config.toml
n_head = 4
vocab_size = 3454
norm_eps = 1e-05
attn_scale = 0.177
init_std_qkv = 0.0332
init_std_up = 0.0332
init_std_down = 0.0027
beta1 = 0.95
final_lr_fraction = 0.0
seq_len = 512
Each number is 500 + 50 x the weight over its row's rms, rounded and kept within 0 to 999. Layers, rows and columns count from 0. Numbers have three digits each. The size before them is the row's rms in percent of the matrix's.

# layer 14 MLP down (transposed), 512x128, rms 0.387, rows 306-360, columns 0-127
086:512582448554481525456505523524446423484542583434534467547511436517511444391565401569456390514454562443575504563412557577482468511565427471374501555568529563487537515458515521456556486459542489454478478390423473581518494463568537510523516503512439514488556466402460492492500531577560461496567504586532562492519460457492525464517506557496543579567519471389546547488534453481524504434476
091:504439430529462443564469597541474474464549432628559402483540616532472521607529485566431461520506524455526494526469377512613518477436437511513554526461530566523509584490484523464544481501512535581590495379437504479581478549425473508520483515566474487469439542488464370467551473506488553494440489513541589419444470511477415518537478475580523458484559511475480490451509497499504454454501
113:490400541609515520503552499460560470490580527557447529548487510540422444474556497526484571514582622398534550454521399494587455480401518463481536490453487515538529426511515561524410498458510476622488466453504460499438505532471594521469481529516521484463398554355424444400522527450485471471527515521480525476494528457525518523453525540518423550613485482484553452470488425440558508474514
090:496550477452553431473531470423463428463512538487519570464517505563477449539499584504412517372459507570565494540456513533487478477428518497547502537588503589528524559485499477568516524499432562504409569450537437512570512498507532460558571597386571539511459599504493519481500515454505472431544468527482455414493533497492496521453558599373513445496477411443518505469413540437571540474601
089:505519517499541381546579496436535531506500492504449511424426517474577434497459456471454503586524527371501465574473525467554516507495443509464489522379506393585478554491493463413496570478493509505560529531511537468552502477438472501545490479550526547526520548492465459521644629586590489449418552477473498449515571525489549525415506457512436530586540554484521478533589411586475489474529
095:427451564456541553459577555506594502614510544504536467449496412554507520499496474589443514555500491521540427526487482541450540503549498527479460531567600508511564559431558509508562456497562529509458434385434584532447482609552515426442586488572543437478427492507533528469413444475530459405423461488435441427535505523429456469487471545489477596577538435516474529527429487504485545510483
106:541494475503479422468451542510515468536485489517530495521522509491576435501486544585521479559503525552483455588535515493435596473589499608558546481569476632436531547494496455480579504488596475485468544558436429585634469546518462571492426462523446501491534411437431481482501434401502453587475483349485482523446498449528507518606527522484544461478520563476542415507523524546446496478464
091:435480465446513518499529467535508539532557441498575496414465581481550448568489516501563482497501534471435515541640485408492499453437513483506498563521382473452480545478566527589475454361497543511490546587495474621535487506574495476471461457515492493437577436611459507536494556495533526470519458528505420557435516452512453407536511546391510461434459458421412470523500497469478591429519
102:498506566572469487507379493529530452466589555577514447508416507477500466513524543548506533536464491553533535484583521500445467548455518578478403402452555528554406553446374453544532382513475425530501495590479516546512448434432496550470525542563471477494438426519494488462434410502477519458457519513505520512620385583507489485438540444471560553507411535518488483447535451440561480517494
103:483524484386438555468421431429395466452533467468477488467439511577504503531505528447409493553522471571385456490505508506502518475476454516558499531515533487493466471574472470586559508584460468412493599493515471530363517492521534566555529568396543425532431503478492521530549552532487556515584528494533520445533450421522536518598602503481459393506472492519594567517440532520429553519463
097:552491534481505429475488486468484497500500443514510506564484500485553477445517441491534589544451456489572450574418541468478508465427353501504533509498384556451489453469529539507506452463488501538407453443577559596487424433530511333459463478509449476439467483465465508520515497599430459514467466459550392514479628431492523534428536579510455565433474482556481484525457458557592548495512
113:457494494559543492621499428486481454502390497473524515434438541551444572567444455439481551457530405495563579403449590500457453450373518504511556526457546492545492503440496441512470527454536465490473434536535467483521520522453440477479519530441568549498577554482499427591597421440496532521459506454503552477540434508422433499490458554483496558499420605488477521529610484421526482587507
108:529546464441455477452420550546486523494403452444562574545411488552489503489569511593446493511524548493440444523529560505501475497514472550546541448501537457432546420503529522494478500424533660390440470474489459445515488482529543534504581472525592442551447500518470428562424516505530462461472558416553495497469543511399495491563544549555492421548566495496512599451472469512545483565646
099:541528559413563559469503426474565517498406454469437556508493484529521508505496495437553502509455569464437547539454539599586467494486490486485496544427504444470453465514569443455432498445499538438464494512532494529437504429467481411453454605595498511492395554549557485455365494547580485491566377460469498459457522469447452395503529503536434531472428481534435445454414436500454483426530
097:516582555516449557586503477495501490600530549454530461392495504479497537436467513515455460465453445548531447516465545496504547463531442479522464332584437531486509434543485502432579508455515428499519555528454533574618521441453542524501440490497515520458511557499509500526646541487471522528532502593519397528507510448410488423429537567441499434540448593439459558562524526559560481484534
091:561494483480491522464518518426499578490476566507440485574522529470432491482515485431520530449541427556492493506526544562438543483471568388426497467540429612570388575459424446518426560536440525452568559471514573410509491478456496486512446547482601481481459491512563491477389561514498418649519481489508577426430527523419526494500503368502418528533475479482516512464558475496494527504481
088:500472566527469518570513514555515487503411477403482552374588555531404570500522457499454585561474507536481496447504550558515520535467502526509513533543544524473442502526486460493525550414516524439651366518505443482502483481480544556454502507516498412571415440517471602426476493458563406484531513491566461397483455527542492514457507411430485505405565513525438534443454582482474460440518
110:571447517562522430410477565486478541402549534508502536474469414578504458489476527553538526429475510525436517506641458429495466544505449561347505550499578508518533531503449530489461502494421454550490510553560422487566525507482467531492535533583507470415456481538412576607538560493438497580513535563511557627447465480487516488469445485607538550510478520508444527441445463450531556511544
110:515485463520520424539480484410568550443485487424442477587460433451461494442449544479519504514538578497429521554547524525566470417591477590540489497511579531553598618448470569535569521462578524490486472446483546537453481456514478377619473511526560503500433494561439525480508500521510460490447518480526491433549560528552504439467636487553556450523466562507533447556477531559620549508518
090:478488455613412464487477488546481604545538533510530572500509558372413508431517489445495435554450532480484425444506517515503463481499488420426429487550525510586491451487534581427588607481466398459566522409441525417491585497494486503459452441483460516504562593547508434525496459514473534479505465455415565546456410495485536503488486421501536573525416547501529567448487557527468531521566
092:560430522494442454535395490486610563562422508531463466527471511460485463470532516519483440535485466472467485464520464537460560559459404417536507424481462579463492501508471550433586454516476506521473587555457552513511475542565430515469459537421494576470482476507514495506445492444522555440461518474532632543478580437572496567504613541558572452385506529458445466503438380518473462593441
086:517549569506515434519539528423550526482472367449512470449367325530490499462566476497570479463461480481463572446535459438540469467539462540473572395442506470426526467520459511547443439544502449527445469390480478504439559546504541460520481449569546515549571488508546549543464443544465484484505486539559493403488509491388424534579544537468608492522439473569481504481502511473494572493533
100:519547459585508553485508657432465459493562457576448530522427582499457471363526467462555485557447454579564441593433426530455431517563553575569544482519573498513515499535531462531528512569541494511522540338496560482434496514557528621511543529485432531574532472437463455520484459462473516503597474478524472451499481475509445573498502487452484525533463542515520512521533593466489480489564
099:582508446528419504497543561443476525507475413494547548477551527529516535574589507441635497521408493414575457495529548500532462535578498450492531487510526462453480523439599495484556566489520485547551499571406531491582574490429477434420416539436449479539536481375453530490521460474540525421499464582495524473421479534477542481381544518393507565464470529525465490474440409468451510516519
106:582507432564489589438437556556477415388492462501475501684483513513483479578518480444638539424521573447513493524536504576431500528465613541440563522474525479551519449541547558478581537449516514423470544463512498550508447542478507474492595556560515476490519512543479542536524521549509470464372485556525571567466473550512472408471531464518563497504442499473482436547429467507477506486530
100:493621447395494409521443537478525439460568483510444591517535579531550459575468454613479508435459477481556460581463518506543454527437466426482376422535483512478453500497547496479523473512465543531531476585429547470558407414555509584501490544424433404507540465452511515573464562455518624544504452489476553555506498490485500456424455492472505526490605490426513538562509488565509498500498
105:426513544524547519515456480475530453566484567444532538463539612403498460519460601535403451464471506453447502486447605394573500521403487500490501566592453479457488519582573462439543493530561465494479521524547506473571525570460494444484496459525383546514575539525442405523601484519408505401495451480483481593473523535556497544526529553550521455489538454444538523436565458572475484457549
097:506397424413487494520450465523431517531440460570518517512420490466551559417558447511542431502420527511483506564462488399487376376472410555538503505432470485480465481509448470480529464515493488515548462541511503495461621453525448552503551475488480521574527420487517432580536534499493525524598574489502582539506454573437478620582410502534497510500514519524508503534424463500421534604447
098:557455533466527489526457554514505481473493467453516599469615512572440446572483512645534484468415519506493488470585565464538524362454508615430540464533542434509477397531503523507467547496508423481488455560551502470452470461508389549445510490443444576487470475591535541504564534547560528516435483519582566665483485475511469518537452514482441489488448458490459570458498486439506490494461
107:516543570516568568544574531523566562488531504511482609497576481573540475501516557614533489537500498466499544430489470442558586582397484455487437414553463485560512531460562573429555459495464509536468491372508550470508621472454462509524505557533518426475493559487554472462491454432443495430462488504465521455440421604453493439445545507522451523501442461468546611524539582484475491415472
095:460486490500482632526501394460555493581492532527487428508513559520511536538501425549576551491608533440516494576430469556596502442584578530523464537536528589498495471492560500467445564523413578551454504544462511570546593494528518579474516521448525444455408473465505453491535474440499397386513467430523486461470446561484451485451463493540435494416527489437592501455472490506517543434585
111:508480582529523497428479535436402560493453518504537443422479575535507431530506487514413327580590483471499508480532537566431547516501467422452576453505501501466507487480523480474523451539538492471571506569563507442509517523458534545370395514541543509531519515410521488467453474545518571479466406549496482504538482478535575551560482511477431408541415509497522451543602468394454553573504
109:501568505394460502574538461393524475507562502460415537560558539525488432469545509458471474491405523520531505471517468450499518469536483465550460511489499554491490550586536510537498391592579516581447481505495434526462504479525548550525580423480522546477384502593553566468503623471411576451451487477591460461420438519512447512526575481537518585377461554492479428481428509477541490523460
103:531410467446568440517447629532423535497497513512444521426557455515529519408500453478469517559528416490472445448433558488523594461528489551524544511480500528435475563457579527503556530479543574473470503409474519512509437500544515548586583500464442486476483529469469387546494518391507609524521458588513527444466505399501479511510484489595522458511499492550559581365519485547523505596576
102:529513375415457424410590437541399550544471447608468569578549522517502528477574459542515507469499412432596500519497554477531508530436526525501462469471457515564437546421428549445506547464442501500529424581570522476467518560451497494512598503409557506489485425590480479540500552435515516558568474512489504428537585490510463500590509546455573547435562485512550454474481522500448530441480
110:506508474538442392501594560520486464432584438580489595567517563489475634456521458511484446498407510543475531523497521523421529509423477525487449474543486506461507506474500476504570469626575482491509404485454428513449502424577424571416521468503490455510493529470437539427455491458523560495530514584501514585589527488420589605545449425501456480505529531511462561505512568433501546562491
098:500485495582518431469405516514505405568471517557461543488523455551497538402422511483524516498520502585616466548458455448578492494547493502405521517455439589449441449404551623494550540524496543518419429488492559613481455458416544605523502385564423524497560476458517457497480520462548527466491453506541482524503589519528426519516475532575512504460464516433509513418475449473482407504532
107:508501429516512454548498451505522467472514504562491506534525483425496544466541507551450510512572471499571561459514483500597502456559538450474550514488550488507449512505508506459448500453488457665464587521468498490441543534521588464472474518493461557482505525475443511483502602423471522502443420620502362472478552446523441543470528482624479547424567422582431377560453502531482548364486
093:571476533433559485527409426474448535528501508396485493570492391441448449483479378475564487469557484534472447513500519569484621536572499440534550502577449466453523477417494551546457415568458451520458520350577568536516525540528539429439479508562507541537492463541520418477544491584458497530531585481497390516510513437441432463501477500500465515481509445547502502565473470440499502560585
086:570517466554541566446546476456497468491500491488392424499494454529515464490484459488517468508488428618626569558384551468508448611510459497587430541525476532493528437575523538521585472521546559463519459329496543572572543560536466531495502478524533499501486539499519475516543549487457497486489497484473383470451450503374495527426539608479436469469486569509491579531528571506458477466519
095:469531512506518536431430493546528476548438524474499520485455594494513556579404511491475429515426505488457480524480448492447549481535594441452541493511580489516557510426515494372491459457505449389499549395434468515602511537522599550530488498437463479541517449481622438504553550470433463546556455547457539536538532509492535499527457523562473554514431485433366384543486555486494414496429
106:433494463432497535575514570482454441497447530524569465520519555514601434481570454530393518540480476536471441497464487524532462451559549514461559519525578502601510519568443521518509518414458433646430498433409519389471503413506542539485448419527498546483556564487569463468430529575595430475447531549510485513544506438547499519531507440413406483470552526481510495464497495549551438471587
087:420522533458448500552479432446500572446496539498483486550594464436402559559547581454485418554565520461520408480615442462429486526460562509494498496421434479507478426555494497501436529498544477425518540452560487494415470503525452494428452478479539527512488458512399571512506526518529593537462459312469537522533456441503596479538444474598550550474490523416537503457529547462503501522542
106:506507577367500447528520508505632464506469510544523471470494447505459509498434462446409529560428457451470521579462618479578492482544481462496547557604564576502495620509518540455572516593537453494532445450456542433483559542461522525563544474459533538547494497571534620542499493508495455578606520513461552448475516458503508537432457524492530500515580538453460550476471387594482465484526
098:528493456521473547472466441484520473540523476465457480681533574480431543434511472485564465582546476482484579474486471407483467485516461447579484520561552513500492499463556625493517524484539621555427539597507531524465471574525455376568468562493453555499549490513543429523600499520489472492446489529488535461381431471521461453453512528531456499387514471518481417484417524506558415484479
095:512510430449439528513524584526462521482501459487506490503535463532490504397569385529525556503379494453527513506636558596508534529540503468554453514467433495511530409515496484506380407491477490475487445382436448459561485538461533519579436566460512456459561508594592447543524480528505488505518596508511482536490485515528397420507497476429511555506452635553532451483472467577501511565480
096:391528478451540471504462479525442587373492462538434521527565424488450532369517511559483446527487525465470490484459413512474471467507501583465468478558499516446576555601474541408526481446487537467518438479509475501439463452492509586471567529447484505473535420493527476535540627535545531493519567463575565539577494463523555530543456485548508546486541394576446474412413559457599544468461
090:495500436460529536494450525541491481542494526434531465554526456512430547542445446423548503544447516500458491570681571537517531476522519596453463561533470517478547554500439580474550553519518610472514482512516414557457490507461503532530532606476458512547441485551455571523512497548559436412586535613496462505453446541545494541456479451464462490492479476544547589407470583436475425541614
094:576569571484433486485541466444552522520419493497551490429506460501564600480592462497471474437519525524468449533500592505428501505436461540530470450486606525435535555498495431498482487501463453432421493547442522440458533484416567576532674503536469478440501356485513518489423499538395481423464533476493528489502518489478599433490482507502478551492558607507485371507484530516479514463506
089:475567497534465458509533497448475506529482474479498584563650528516513584468434476476505491554500522435486525496459464485451466511500523557497510398458456509475468365454567429378485534548433503515570460440496412444336540448442489529495546519519516538568500560397480497583593505546516491481527502446519431511470542385433542470574417480503536605522517539524456475500468506536534523543469
101:567422490461523458478526441408496471470506571496412453495575512452528463512511538496451523441514499523454429486421429465592418430453579469418489550431439552414492504520514469550428458561403458513505385637525476499517460514458485529514546554484444550406455539518508524445588576562485579476505472461475510578493458463388473429471467456446489470464482464571570534515555545544485499520553
108:532511504450525579547494518530516563457498575480572459469591444441439438553586481409557475528489519508494494447504482507521442568547573594421521582533421500518508509453530469493440541444395507554416481536558490475512553562595487481471498429603491554422469554494456463510596561481584420531551456472487513536512478499469475569454458326461475563493552438494486512509463484538463490413524
108:523482506479592425395451508543474560488481549558580497504470431551455542591467486495466500484503439495618525431562555531482495473482536478572480528547569517528560438620457446444547519429465534383511524349499472519526537546472479513531553469489466516486468548490515530411528458380436464478484392516489466517500546486452515541449516492478638542549563428415518523410509455501502496479527
101:522452461551485569491476469489502488573509496498600540502430563544472532578529505495482532445504466521416518458542541411447437474478454520484468507531413516506573541549432384554489569573565487460513505475554454585510503569488507489605481610448549523630503464467456388415417464541505527496434504491503530575449467513537556502565529348530488478497502533452534555577510455431548555539520
107:568528503503397501522443458529521544497579501475551457568423478509548487513475484476438406524459484447477506401555501516516500461486563533447555547506334556535494453407513486479453471548523460413487494470534423479466424460431521539415509506476587531529508530452591558441436491460437569478508541428556469450443486533572514489494451528461355452478442534493498465536487556568613580519541
# layer 14 MLP up, 512x128, rms 0.342, rows 307-360, columns 0-127
095:462548554412587471529484515581496521468475478461523462523423511384510577432428518479537489490548549444496467563532590536481413436569492404417515531478496484526433584456514526530534455484481563471364572512525447458440441558510473518428503465494533505489561460492523488537496544443485512523610577471526506520516521623523626596511545603475464564463461496458491458484508530485463493479399
107:429524541535510533486532532436440466511479590542496469455522502551519531385511560426440666456470522459466534510390491414514519536551478541487538529646506510509487392501452457495476415523551498473605491577509553472558478532554353482555528579433457493489489516533562386461414522527428490500479474480462547475487499557481476529531501495522498439471497448573470521480475500532513399558483
098:501542463418510558555498479519523497532430510468494420464518488468402482506519504517582517439517534470428616474588422434479480472512495529441524450499535461607418519515563521471423472598528479490539408506613527452443468519488497547449461488484492565492472477643465490568449450371582578505564507424502441485512534573565526537524474524462540496486572573456463395511499456536425519462507
100:515489527464521483489505570587464462519553517418537438617571505441404583486424465480504472479454420587493389479487503515424504525465572413501578467462531455439536457547524503510652462519451502534515411514489484482388479469512529518500509535561569496555515449546533500522449406455528444514565491488535513559463513570520523563480473527464481513429491419474582510578469435468561414573421
100:557497571584468575396539500445498338520562456505546446434498482464499454429570480479525511486501525446480510512485493551544544589467546442564424465517556519588487570472423473485540518480557391583483490489511485387419514491503418501519522474458541443557593531446499453445565489495496517469475498415543455460549527563590538513486497475465567555537595503415477416521506546455578480542494
109:435502473509496410514525509555489480520483562571489492512467505554436520491548511447606476476507594587467462469514613453518533477425497492459488533525580466614443427551506557498581530489422449602471423557486593529472532512488422441497472432504499549501538427523475416449504525446526438428458522563444479460465447416456432529486535479455532521385495492567439473460476475401530539522624
099:499435540521501483443437481537597595482545424586467546528518456437330470416537403582531466570434512514457523500477566537529499514507493458520409469434451517559508536515483487492500509455530449451514544536524507455475608546527511488509515480540538489457560436503561497560521519480535495564534475515472541446566543617435547544531421485595524472550366518502428480391531566509438502467542
102:492554499468506523506458451443485515520456521458551541506536539571509489425599457463542481526520491445500490474534417513497479578521565457399458477504513484453514459481457390537418526505621499486469610560571508400425576487551410518499518469470518497414628496432516524424465548515505497470544585521587454535507485471486577608541561475515415444412563444543473527412512495524551479449562
094:509474485479506565430456451534485465490559392502562497496521562514476564444484499511554459479517572561479510435580482591449489570389440512406461471463455466498516569535458455400554530527540559531508503534433539532493511444440524479508424518622424477513442407539559504485451549558484616457474540543416600445603513499466478484494508452563559483448491412495493497529523513473525437594591
098:506521467510573518436496485575435547509546516541598459460549535521508437477521408436521520428501468472416428402364521565507457531434460489477564494462524533460447455460474453475577650523496529465487528482490479426498575527507484487491492431445464545517473451459513495471491487527579558488496543492397527522465486531500474575468580466551600521533566632516525528518561404571436417428510
102:548482540584562486388457447382525468546467512481576493474553496494524517491422527433528463544483541516575490501513507448423488557409424490484460480477461579548527521593537556506501557578482482569525480512553430502513510467512585371621448557557531524516468430486452457473433452430514507456479476618384441544381538498510431494442470508434504534508493523494459436454516524515506580525512
106:504567437500535466549550615459590510494486489491366453562543489502502454553452556405550483541469446489455656533482571522536518545543489467514483537509563492499445546417510570370526480468455449476424461540538498452523530542530508497603440532469460403484530477537516550474544521501484494555553498463495448385390501459445473540438524549485519525466450481484623441510435468579516515481524
100:584512526493509536519530499487526573356463538522516442511522488464483509534565542539511451547469513500415530449503528489457464485539464558506454454532492511485532495494618522534472438481418514469394609539550487462437423548512446489412442459601391521457501585511566587458432494560549508473471590547515557536423541504459484544524397555584501540550425535528567498478539415584490563459464
097:532508462462462350504498559495475419468506410582510486468500508399459505462529592487514550481517502513514519435547460475560500486500444460448399496546453553438516539483572449511484529414497550459414502561444531492490545584523601475554446498503378548555476550522433448497541503491446625474481460409458524480602552472547466516550504458489432545474520440550550522601431413547515494457531
095:461491503564403519565506539486517381547460480441465425380478536608520429422523549598449478481432585509552438412579488522576547479461431484543554523377586462476528476494534413505543484500560445543523505470488499535454482570504465444502485410530560570564525496563490563495511493460506490408449438408535577502572501568572507429476513450479498525516537453490498497446462527497480456461519
093:437560519503506492482524554449538577478565538485441423478507478533529496470486479428513419385550432509467403549500469464477460480446368558527518527460418529500526478505486523588408495472488572548389588476485533425540564475543510453565526501473508649493495618501550447521548587537508531435561485494547501525488504516535504535469541521534483462576447541528562562356513531434509536517547
093:527497504539336583453453445427526429463587526495487434497513415529569519438437648483502487563451501493559483551483471491518472486526566583500525564481549543387473535491496485504548524435542442516598474466484526473501557536553496458511447495426511570485497534416519433534478565506519490557525516493494446536498542533448418569470606477462535531386492575582511470458440546415446521453495
094:460389478546416506454503556488591497500408474506513494529493512495595463524467538438502570474599443507411438608513564603567487474562458445525517544474471511509498562509498517498498568485500544492574445480526407546502540465516511504514502479638445569538512553520565429592519486546534519536414610469450535418512566424413404575532551483439492541499409517450473535470533488470489490513494
101:594484542478489461515474443585484544503476545540460494450530445589516461470514542467501435535441527594503466495576410529478447534535461578510548522517535430552537505495459523498519504545434407582524472585400543450479460573500500483537473359525429502542565544456503483395417519591529546512476570519466588493477423498401569516546510486436398477454455449513498456468480581451598457489517
085:536571513490471501561525482461429501440443520445470670487577586536489496519463408450491466426471533472525462455496473502512462539552440438467441583556535407502481566500562453579435519559491495510557523574488558468491462548585636408412472503521409527574501446489381533530478505438486452484523516535501515446512530424529521497415469537533513547520457472539428456539579574528524546517491
098:429475462504466466505604621611468532442452544503538448478585469459528623603439505508437494493515499532583472526548561454396505481497522473451428542484539413463469467542555551514525479501527521464553510572567485511541489442555490453513512467533493330470448567522584537440489427453536491494535456472501496537595506533450466562494395491530379455515538430497491508463451520518468465525471
101:448526484477541532487537473482406486526634461477467490544511546465547610499516508422502433488515550471445538618497398468497384551525601495513479491474524466514568482498473422503486474482453510564411509451549650406458496531523502495493524440550505552484492494485576429503544504538485478459559532568466440441584563543531510409450515545535512517468437525405539591390446497476489565464511
095:492556481420631422477500424480607500510561489406572441526510495472563535472492570467519520526614491563478503550514360559512434499477461551464521540434459511513485499383482499571426516490476544530494584500586431495464480498558517528584477477490616495477509459448553463502442535518449533514479477483559442405562564597543384483497484476486562508452466448522500571470492567480527547484480
103:561415422510458544544512415566534479488528457541408487514617516575531470518448501605528447598480442455452608460438547537472516517487482511534492464564522500483491484445517514495476608480519549574407474417510486520463615556462570455467469557467542483522426535518466444432465449552422427507515512514438496482473484448474495548500565552555434425539457553606471489457385519517530470459568
096:497489504555522582567484433523565384425398451461481515527472485536481462520543495514494443449447449459578494535523460510518424549508579425505569512534495488537427504577432538482523528488461497568509474530557548469560496540531462469431599511553443583451511534520598463580596360437388486500467506460469593510453488582540477495479561418551551445462501512438470520430586518542531517490456
099:486426596486449537526457557427579505540478560475512450534530552415548577366548510430494508455538434489504578464440502570482432532470385545414577559590471528522497506519497504599415502422555486430595513486487588447528422487432506505484456474569431464483500482517486519511439459446503498553568453490500553524511544572533476433422506456462509472465525496467532460561600586507550470457510
096:515460421498472548496419463478496525497449404530572484463517510441507519533557530476460449434439432479496516444570487447550564525583479449549508455554455467505515445501582499565490467439409513461611382497597627561531603496585468509475610465503488478536507490476455448436436433496534503490471443486523559459432560488423578523527558518415587509522504453470508482514470509562491449592437
097:541460502577484548456486516500498474518639426554557453532485543500460617529567470582535442440554465590372509462362533457461486584425495531522433557465543506494492486506512570532455540477476445493492481496422570450490469471587448457529399487454470474607410479437506564498511458505470467472497540498415417512539466519528589470544484585498483504462461533513496485534534402544569480466488
104:583438449510504523434440529517480425478508433510616398452497464481482569493469423535564492548478531518552499516489595530527543502516469557526402484536521530524530514476514534421542461523594464582459482531567489486584561606469471535520467584535430483490561455426397454630569433537486451462525496477513405463594567541492506501462441497427555587492433526544426501496472464476458438498469
095:494516532538477591508497475455586517499514503461584533473536510461477513538573426510534466520540463443543592474477449499442556519566561368563463468583524448498458462441513512550659499503492543619503460603445484485460552542457426495517487482489402472481403497477429467490344511443528472483514537505517549592476475544496426436515517526487588459551556521483515501530407456477536542519558
109:517458572627550504487481398577409477425495481481484521493464456481501440380513518494535380536552490461512470475489494522462541533551468463454505431496439533495406578534630531455524531463461518451450535585534525610475546463546470468573472534517605530472430459505478490509514533433502517483479545636538526493497522493537576583498560462472546462562438544394515492453441488531464416472482
105:469589565473532530518458549519442601468423474468526502567559454506481457575477449371470499563565512515432532511455508513476582490504568536440452615489465542484447513600538441523535383437509468467469490535564475451410407520556506471490436425463513546551456342524469530493468463409466555487486584492399477503533552438503458568528528515528565533492497516537508455461485464481519565480447
108:485512410548523473505583557425511419482566435525477520516492500504473549461482569470395458543420524502482426483483436506400598615426539477510436498440558526450589470525527496482538499497485639545470472526475452488598397562509556531402428458502511513518525472508472399496475497484535511567514502487605579478543558487530456530549536435519422534437526573538494556428426474539510546465506
100:442489402469492507543566520495512536491471589490563559516503491583495520465402505464576540634450478518481584452534567587497466461506465470492498379514437538432522477502483545546476599434519514604502561458468450446442500514539461514458517488493497536423526452488496395515531458480476392545543427513463532462493484569514509519512466522440525426536433532637621479518554536522437489397501
098:465503487487497502492510482526550439471576525451628456607493535494533502485485491501537452608450495508461381453466540483498516543475523525452515566388443458547513474520518435522561576524504585535446548485441526339512493533436506501489459520520461484481497521502533492545485451467486601553546541463468456558493429475612493414491554555467465487548445519499435389433601470631422504484463
095:573551510457455534546441545544533448517398498488512487508506512541490615446606550488444397487581520560529489442458504435585492511449554464542487532502544421550473479474524499506483493507424425437508532492417539406519517535534564454484535470520548487469530595554462495581474414491483490555451578444564523466628460497584462435459424513453525500440443400558483537462548443490502423597489
102:500482530536455436536503606480477461405502517517443571565461582440557492398403488410580518493519458550535499480563505551533501518471503502409498483492460491474486616512462546498493515535475548512475591475512457463543600462559590479495425467509605386509522395532436492514434508554482551470577469489463589471592449497418455524592440424477402533473481497450517513501491536474450528548521
097:493551534535527483501544581443499455496526501545455420449490466510555495422582454543443454477405441539516561525494584529417467585445469609468493549531535463496512554569401469509480491533437582574456570398479555494465452459573466581566485561619477477497556517601495504415482457482499535541416475473506496456549551544541526429496546484575514546476576420443457500460540554510561423486505
105:447499490457483422487518484513425440414542494496510543531504507424473527449543552419534548493563510451499479597526468376525569519521494406367473484466497524558466532491424539492523568500539490594554507467512487426436556571551388443452567507522551561519491526485511486510469531532543476411469578476493487435506490585627519455507516484480552562499580391424423545486500438497605466490540
103:459485574492513470533592535457463492392549552482526436420524567528478452480589508477464535506503542403489456500570509518556531511521507444471563574522491480535509521508602418517389433466483488490429495406529418453467458514538471356546466495458436520512504525434420500487493544558477449492565447502513545470547428529542433402546561492508498468443597466570611502434455550576553491534558
101:547457519479498352427572493536527562425427407508411410472475445463498532519446487465502528529445458500521513530592462508502542553427499390595542442471525542460528444521460482479458445435525549390459490508400512496538589544497481439457521612509447544578516546457557527525571544448596583449541543478492497549455507520491521535460504521546497400584481497499488576455519486491430518507555
096:490520492502590499444507549508516441555502432490511512435462529492481467380458549581518482490396473522468563397455531480587533531555504598504404475543586549549555514500438539473528509516487511596522503421428582522522524507462507465546535553584561478432465525521548436461490501534551443377504561582539546426389506458407399469473480489467481591555477488518539515504500449559502435535560
101:485520521461497516448551461599551471468557453543514415479481538412490494542529372585504469453540516558529544503506518508462515503477417524577507584477454524482497455531440384541577453570436427562464574511522462443451585486473539546481450512580511453504507420478358477429476568481548538543473494495528571413516480475493525551432404562550576572489499576521478462437502494559547409479513
097:476550437495507468455505473507500446533595444435542559446533471629438544439535508451579483531665500530527426505598519535616552476461517422536457548542419552492466449466509457502483552550515564508472562499491485485456460530453577605447471435524469429528476541550493545456475484542520532467502470523415481396514504571483457567473478458561478491452431482572568530428504482509596434521555
095:488462511504473567588484554482443438445546487535593490518435590532393500368442438524622498478487515599473542515477524442510572451501460518460513428495452484496465492526434438561519509476460412545448485488505549473527551545535550486474467494491411530449558591512556497554596484530497493551423447418487459570444578539491556592392551493511577498550499449454495548479509444509543401514531
102:508673552530468566483399535540530544546520476537562441524467558469600423579527544478410494458527416485526517544503495519536520516483571502470472496477419545490558487534471534416471491498485473408584523489499541523513438630524498491470538595420572483534455505482470570489544467494468441522452505572480593436436515486540480531519507559502556563439447526489446551530478369420515470580457
097:507527545484469478516558465473474487494511471525582542510512488570466472402528496538390461476623537379519498521547529485598530603504484386466467468540483402515443427469438455393544493394504534534510478474423512494439484526460511447433483502470583491573555425509482570437416428477561532478475559550515523531475465502502576528500559557507491476493503407611477602503484446489444483537561
100:462402532591482498512494449480506454464522494454443512419585546535491516543558478516544552498510599521488549555400565463589542454457530486446420520473472556567589561604513576602469527472508492492476461412541478511483510552528500505485461572506587442499481527508553581569347497502523498455478508489474462389517554513475513463508470499437448430524528522491440507464550471455465361547410
097:548490566425547553508419489622559418504491483460505422557505515511526435511481529504453475455501457506601523513462447345512580521578532433494501526511512492539550614508524549560489509497450494568567545498535555526539471521546474487536382573467498457434433459464440377429456504465402467487544541470486524492445529556590554443476493487568461464520483478515507422494521419542469480464608
095:514456529455534529396525528566572523462567535454512455584443504525444479482478562428531522584496502437429504514518519470424459612568496530538541442439478497527478494530482466519537540492456532492398479437566424442442535543466478528484544471518538399453566511365484519465610468527418424532503493572516530449550556468506372560460503517417556520531430539585551477513466552588433492526474
100:543461506521433498409587429483475461530494511499572525607449494530474518426506462495562549520515493501463507556429536500466468464574533464472483446463616511457488594596423475548533569510491522599441454525497471465526518558516583460454519544526519504480596344496557567473526477436377548428507469501590466480421483525486563448510428521448473503469565541551548421430523464526498444483430
103:553539506531522446532565572512474538353435459421405535495495446472427504444543504575486542510547482471482528530543530545501522454541578490503618534528494505557420372492407432504543506490499538568538560490443521506486427454510514636485484520586517394503470541499486469514525479566507467472486494481527530565544477482589497514508439492465485569465421451483466536526528496434350430584543
098:586530572466565599430608422482466509416443407557512474480531469498504457519455530462536475476428547522530484522498567513458571528418505560575461511451536437390480515543506557433494483604420479459502570512504546483512492603482556560532497581406476403507457490492576501418476444549498518515445523500405496492532475591558485467559444491496568575483509493575514427476412474496502478458443
099:437469461537553515499502554590539509488529497441516431445541480458504576507471491551517523443465399556546536469431535477573545455450555500472471501435468484471551477602444569517377498524630451454552484515492505528478634412489443592496478560477632519508480531582472532445483475548539551536480549568436462490471502496521499526475554564498422485513506498614496526397490466449470405501420